config.yaml
hidden_size: 256
num_key_value_heads: 2
intermediate_size: 704
norm_eps: 1e-05
qk_norm: false
attn_scale: 0.0884
init: "uniform"
init_std_o: 0.0
learning_rate: 0.000905
lr_mult_o: 1.03
schedule: "wsd"
decay_shape: "cos"
batch_tokens: [16384, 32768, 49152]
Each number is 50 + 15 x the weight over its row's rms, rounded and kept within 0 to 99. Layers, rows and columns count from 0. The size before them is the row's rms in percent of the matrix's.

# layer 3 MLP down (transposed), 704x256, rms 0.0994, rows 594-610, columns 192-255
098:39 63 46 70 38 28 38 49 35 59 51 49 57 56 45 35 65 80 15 39 57 61 74 45 64 54 36 47 71 26 55 62 55 35 57 57 51 53 70 50 55 48 41 48 56 24 32 52 41 62 56 48 46 41 45 45 39 51 46 52 70 45 73 53
101:57 74 53 45 58 57 44 45 26 62 58 64 63 65 58 44 47 52 53 46 51 58 39 51 57 48 30 28 60 46 57 47 28 21 35 48 91 51 45 54 84 77 82 31 67 53 15 65 36 71 75 35 31 75 73 75 68 49 35 18 62 65 51 58
105:51 47 56 59 37 13 55 62 58 44 50 77 38 62 49 31 51 35 67 53 52 27 52 56 19 68 35 46 81 33 48 46 46 70 61 56 73 61 54 33 53 62 47 65 62 54 22 56 65 44 38 40 50 49 29 63 60 31 39 55 49 65 28 55
097:29 73 92 34 44 48 53 35 78 54 39 44 41 30 62 38 65 17 71 17 49 40 23 33 49 31 56 27 47 66 60 48 74 59 18 68 77 57 66 24 22 78 56 54 48 64 52 44 36 28 56 55 59 52 40 45 41 40 69 40 44 45 51 41
104:58 43 38 51 56 49 64 49 52 59 60 55 48 60 43 28 35 55 55 17 44 67 35 49 69 43 59 79 46 48 62 51 37 27 41 45 06 66 54 49 68 41 52 48 33 63 29 34 41 34 30 23 76 45 45 38 30 47 63 64 49 77 37 42
101:45 60 31 36 39 54 37 57 43 46 71 50 43 70 68 57 73 40 43 54 67 76 54 59 65 72 53 28 66 65 09 72 50 47 75 51 68 64 25 53 45 55 36 34 51 36 99 42 84 47 43 42 35 62 47 36 64 55 48 42 45 60 43 34
104:25 59 51 46 65 31 41 67 62 45 74 65 46 60 47 37 67 52 45 64 41 52 42 32 48 47 56 36 54 19 85 51 60 52 33 51 47 45 64 21 41 54 53 74 67 63 22 41 37 33 49 63 42 57 26 40 69 49 45 31 67 50 74 39
105:39 14 73 42 46 50 48 58 49 79 72 57 38 62 21 48 62 45 49 51 62 47 50 54 34 32 72 40 57 49 32 40 65 65 43 37 35 63 37 44 46 46 39 69 70 51 54 46 37 62 69 69 42 42 44 54 50 60 49 64 23 51 53 35
099:55 43 40 60 49 43 60 14 49 75 42 61 50 44 29 47 39 47 43 45 40 29 38 53 26 33 41 61 50 48 51 51 43 72 37 44 45 58 54 51 63 45 46 51 36 38 36 67 52 39 63 57 43 54 51 99 46 38 37 56 33 44 64 32
106:28 36 39 53 62 61 64 53 55 48 58 38 41 48 28 58 65 49 31 49 36 58 58 44 74 70 60 42 52 57 35 36 36 59 58 55 25 56 62 41 39 58 51 49 42 45 46 72 50 74 69 46 12 65 64 42 64 34 51 50 41 63 63 67
103:60 30 59 66 30 53 46 45 45 51 44 37 57 86 46 61 58 55 39 38 22 49 43 49 48 63 47 65 58 64 31 46 23 56 48 45 58 49 64 55 44 61 50 51 44 38 80 17 55 37 51 51 62 65 94 22 61 54 48 41 39 65 69 68
093:59 52 36 35 35 26 51 44 52 33 47 76 44 56 41 36 37 71 44 40 59 44 65 46 50 42 56 63 70 63 57 33 55 45 50 62 45 74 27 35 60 59 82 56 49 37 57 27 40 24 71 65 45 62 56 44 50 63 49 60 23 51 70 50
098:65 42 38 48 39 63 48 09 31 29 44 65 35 84 37 55 39 42 66 47 49 20 55 44 28 31 41 65 80 53 65 46 39 53 82 28 78 54 61 48 30 33 73 62 57 43 49 49 57 42 67 54 36 24 47 47 41 60 49 57 42 48 70 46
099:51 54 47 55 69 53 48 50 44 26 49 44 65 75 44 78 71 74 76 70 69 39 40 47 65 61 38 72 56 51 40 55 78 33 52 66 39 42 23 35 31 78 56 40 45 18 69 55 50 34 50 48 49 39 53 47 68 69 34 55 58 76 39 81
099:37 33 21 20 45 41 41 78 68 35 47 30 49 36 62 42 42 58 34 54 31 51 35 66 66 36 71 45 63 48 30 76 50 66 54 89 48 35 75 25 59 66 65 55 29 46 37 61 43 57 39 61 73 36 46 17 60 47 70 35 59 57 36 76
102:13 68 66 59 44 38 39 43 60 41 63 45 55 49 48 60 43 56 71 51 62 26 77 53 30 44 62 44 41 65 56 40 55 38 47 31 61 32 60 71 32 48 27 80 25 28 60 49 54 24 67 56 42 61 42 67 46 57 62 36 71 41 29 36
101:43 36 56 33 72 48 28 46 56 44 56 50 47 67 47 36 74 76 72 27 55 56 60 53 65 28 90 58 47 51 75 37 39 35 75 23 49 48 54 63 42 28 45 46 33 35 63 48 49 52 81 49 74 62 88 46 51 43 49 53 46 33 67 21
# layer 3 MLP gate, 704x256, rms 0.0747, rows 595-611, columns 192-255
099:36 28 62 39 54 39 28 33 51 48 41 35 55 52 58 66 41 51 64 73 57 70 53 24 58 56 65 43 34 49 38 73 46 58 59 51 30 82 47 39 59 52 44 69 86 15 41 35 50 50 47 38 20 57 28 53 70 45 73 54 58 33 42 29
116:29 45 34 47 60 63 42 51 44 31 47 49 33 77 36 55 70 62 61 36 39 50 66 55 38 23 48 49 59 40 56 71 37 61 41 58 45 34 62 55 53 36 67 37 34 69 36 49 32 51 66 50 58 28 61 49 39 42 51 85 47 39 36 44
101:59 15 18 62 63 67 48 38 74 51 56 29 65 79 52 32 60 25 76 44 47 52 56 49 36 48 27 40 64 49 57 52 20 57 41 46 71 28 37 51 63 39 53 25 43 33 56 53 48 45 36 50 18 33 62 42 57 23 50 60 59 59 24 35
100:38 50 57 60 41 49 68 59 27 70 54 79 56 79 40 51 69 57 45 40 78 52 19 57 59 58 68 56 63 39 84 54 33 48 33 62 44 48 29 61 58 37 43 25 53 50 51 41 40 41 60 63 50 53 53 58 66 40 52 32 54 37 54 51
096:55 35 54 52 41 56 43 59 37 36 74 58 39 58 44 20 58 40 80 49 50 60 80 64 43 46 35 54 53 37 67 74 51 51 54 43 72 63 73 67 40 65 57 58 64 38 37 47 42 45 39 26 46 87 55 66 47 34 77 41 50 30 64 67
100:14 47 59 35 39 42 49 32 44 37 34 37 70 35 52 59 42 34 36 55 78 69 40 54 54 60 58 28 33 68 64 60 41 52 95 74 49 49 50 46 70 66 62 54 48 34 47 45 63 39 74 93 56 45 43 25 49 60 52 62 39 44 61 56
100:36 41 58 26 58 25 60 48 35 64 45 60 54 71 68 29 76 38 53 51 53 50 32 54 65 41 42 56 23 64 26 37 66 59 39 60 57 47 57 75 28 52 73 53 58 60 65 33 55 51 60 00 71 36 70 69 41 42 54 27 46 60 72 63
103:24 38 35 44 29 38 61 52 54 57 65 77 37 62 71 45 51 54 48 68 42 67 35 32 72 30 59 58 59 38 46 11 63 66 61 39 45 37 51 43 33 45 50 64 57 28 51 76 59 48 58 44 42 51 30 53 39 54 29 22 49 71 58 74
101:50 33 65 58 50 20 46 55 49 58 60 60 41 50 59 57 50 58 76 48 52 37 27 35 54 45 25 38 51 40 00 30 34 72 69 42 50 53 81 49 55 50 61 53 33 42 37 71 78 57 58 56 54 51 54 43 50 68 51 58 28 56 58 89
109:75 77 75 38 60 44 36 43 68 89 63 75 68 54 36 62 65 55 42 39 60 36 49 53 42 45 63 31 43 63 60 77 46 44 83 51 52 57 51 23 58 23 49 51 60 40 31 71 71 56 45 27 37 55 55 57 44 38 27 43 56 59 40 58
098:38 37 61 47 45 54 43 69 50 44 54 22 53 40 32 35 24 45 52 72 46 39 39 29 59 65 44 65 08 52 35 73 40 32 45 70 67 49 61 43 65 52 44 50 69 51 16 56 54 83 37 44 57 59 66 68 40 35 54 40 61 59 38 67
101:51 52 68 71 46 45 39 48 77 58 65 49 51 37 35 39 34 41 44 70 69 50 69 41 45 48 47 58 51 26 58 18 47 63 31 63 32 27 42 47 61 36 26 27 73 49 59 36 71 50 35 39 25 63 41 47 19 40 56 19 53 52 39 44
089:73 74 59 57 53 32 51 39 55 54 58 59 48 62 28 43 47 46 35 71 54 45 44 32 51 46 76 48 67 56 39 66 44 56 48 41 49 58 42 52 58 48 49 42 34 50 21 31 42 65 51 53 46 69 64 38 48 52 41 55 26 53 50 68
100:31 64 90 59 73 70 62 55 43 50 55 67 62 50 34 50 49 48 72 47 57 55 30 45 57 47 07 55 49 31 35 51 50 43 29 57 58 32 37 44 35 41 69 30 55 56 42 51 43 38 39 48 58 40 20 85 67 52 31 68 48 62 40 57
098:48 48 53 57 68 47 57 58 30 62 59 61 45 32 65 59 59 55 51 34 42 60 48 48 39 22 41 57 57 53 57 71 50 72 47 51 32 56 70 79 56 63 91 58 37 62 09 60 33 72 40 56 31 58 55 75 67 26 44 45 42 46 34 49
102:22 69 53 54 68 72 67 45 59 52 31 59 85 53 68 24 44 61 32 56 67 58 76 59 68 26 45 35 52 54 72 71 49 28 63 39 72 76 61 41 59 35 38 52 38 53 80 41 31 56 13 44 67 51 25 51 57 30 60 50 66 58 51 59
099:62 51 70 62 50 68 44 50 48 40 60 69 46 41 28 47 51 70 28 38 80 49 47 21 52 50 49 67 48 81 26 67 52 46 49 74 34 34 41 55 60 83 38 78 54 49 42 33 64 52 56 75 45 56 49 46 69 58 57 58 39 18 49 42
# layer 3 MLP up, 704x256, rms 0.0723, rows 595-611, columns 192-255
098:69 60 43 45 31 37 54 52 65 59 64 76 50 43 26 77 45 69 55 42 66 31 43 71 58 18 65 54 67 39 34 70 29 48 28 28 58 63 46 60 25 37 43 29 53 52 40 55 75 58 67 42 50 31 48 26 49 45 42 43 24 61 54 51
127:58 41 82 49 57 56 50 45 68 35 88 61 33 45 38 31 53 33 35 78 58 36 57 38 53 45 40 57 52 37 49 46 40 53 54 99 66 43 43 55 69 54 38 35 38 52 49 47 63 58 54 70 52 37 38 26 58 48 13 92 55 40 42 60
101:60 23 60 80 36 55 45 69 44 30 28 51 44 48 56 08 60 39 80 51 52 48 40 55 53 75 50 45 42 50 38 31 41 90 41 65 62 44 67 56 54 82 53 83 24 41 50 52 36 50 62 22 37 43 38 61 65 49 38 49 54 60 57 48
095:62 27 48 59 35 39 60 40 74 64 78 42 58 28 66 53 56 37 36 52 35 60 46 35 56 31 41 70 29 61 24 37 32 31 32 52 34 71 40 58 57 61 57 35 51 75 36 41 72 52 24 08 59 37 38 24 55 60 42 52 38 93 61 21
096:52 47 30 62 54 53 51 53 63 64 31 35 41 73 31 49 51 35 76 39 84 43 46 64 52 94 45 64 70 60 49 78 61 58 52 52 29 27 56 27 72 61 48 67 43 72 57 34 39 49 40 70 09 23 48 52 64 49 29 36 97 43 38 38
099:37 30 60 74 51 42 72 60 37 65 51 53 60 45 59 61 55 35 37 40 48 67 53 33 40 51 58 37 33 24 45 70 38 52 24 42 38 51 55 37 63 83 53 43 53 51 65 57 41 43 52 72 54 41 58 20 29 28 46 74 44 53 55 16
103:09 36 42 47 37 56 24 53 46 68 58 68 49 35 67 47 51 36 71 35 62 82 48 85 52 51 56 38 36 46 50 50 67 52 51 52 48 60 39 49 49 55 33 20 60 58 55 72 38 54 64 72 40 46 51 61 58 67 39 47 54 68 53 51
101:61 60 56 52 45 48 28 63 06 50 59 39 28 65 23 60 44 51 61 54 50 66 52 65 39 43 61 57 72 39 56 66 56 54 37 35 47 78 46 35 37 36 77 63 21 61 38 18 38 54 51 30 43 63 23 52 49 46 55 80 31 56 53 52
108:51 53 63 33 61 46 53 53 53 39 34 47 59 41 06 46 54 71 41 48 52 20 53 65 45 48 46 41 33 97 64 21 41 65 51 33 05 38 45 46 59 43 52 24 79 38 70 37 51 67 66 49 55 32 59 82 71 87 49 51 32 50 47 53
113:46 37 54 53 37 59 39 40 42 51 44 48 49 43 36 43 46 37 20 60 49 60 55 37 28 56 18 81 39 19 17 63 28 31 53 56 13 39 54 37 62 69 49 46 59 26 53 42 57 49 57 70 38 55 48 47 54 33 85 60 42 63 61 24
099:67 65 69 62 64 41 25 46 24 68 16 53 22 74 60 43 37 45 42 18 77 23 59 65 65 36 61 25 58 50 65 37 67 50 56 44 18 48 62 50 46 45 75 68 32 26 89 41 26 56 63 45 47 46 42 45 70 74 62 43 70 40 69 55
102:42 36 72 84 63 34 53 39 50 48 28 47 77 52 56 28 67 49 29 60 70 40 47 50 16 59 27 54 70 48 41 36 37 50 52 67 35 63 43 15 45 40 66 31 44 79 50 41 48 59 30 82 62 50 41 39 57 38 59 35 76 50 68 41
093:49 46 50 42 62 61 48 45 77 38 45 59 69 29 44 50 18 39 54 86 37 63 67 54 44 53 41 56 36 50 46 56 56 18 46 49 67 60 27 61 30 53 70 41 50 31 51 59 77 53 41 54 45 56 65 74 50 68 50 62 82 76 54 64
108:57 26 51 35 57 45 26 54 31 36 64 64 29 67 52 66 68 42 51 64 42 61 81 43 52 51 67 27 51 59 48 60 37 39 69 75 57 65 47 52 39 23 27 54 55 35 67 45 64 49 37 64 41 53 63 63 49 48 86 45 41 59 66 24
094:32 40 43 52 75 43 25 26 61 78 59 26 40 62 59 66 39 26 45 47 55 53 46 38 34 45 74 29 38 56 53 45 47 45 45 57 47 39 47 69 55 49 81 65 32 50 63 74 41 49 58 82 61 60 28 32 53 53 58 42 55 57 41 51
103:42 33 38 21 75 35 41 19 66 55 78 55 32 53 47 48 48 80 55 39 69 30 46 54 48 76 72 58 58 66 39 44 37 51 48 47 51 87 61 28 51 60 60 43 40 44 50 52 48 56 70 28 56 33 19 41 81 52 45 71 52 18 60 36
098:67 45 53 58 41 22 47 40 44 55 51 47 76 81 23 49 14 43 38 54 24 34 51 23 61 50 54 46 22 77 66 88 38 11 35 53 61 07 51 47 59 66 62 60 51 30 32 41 62 59 37 39 30 23 19 40 51 41 46 48 72 61 45 71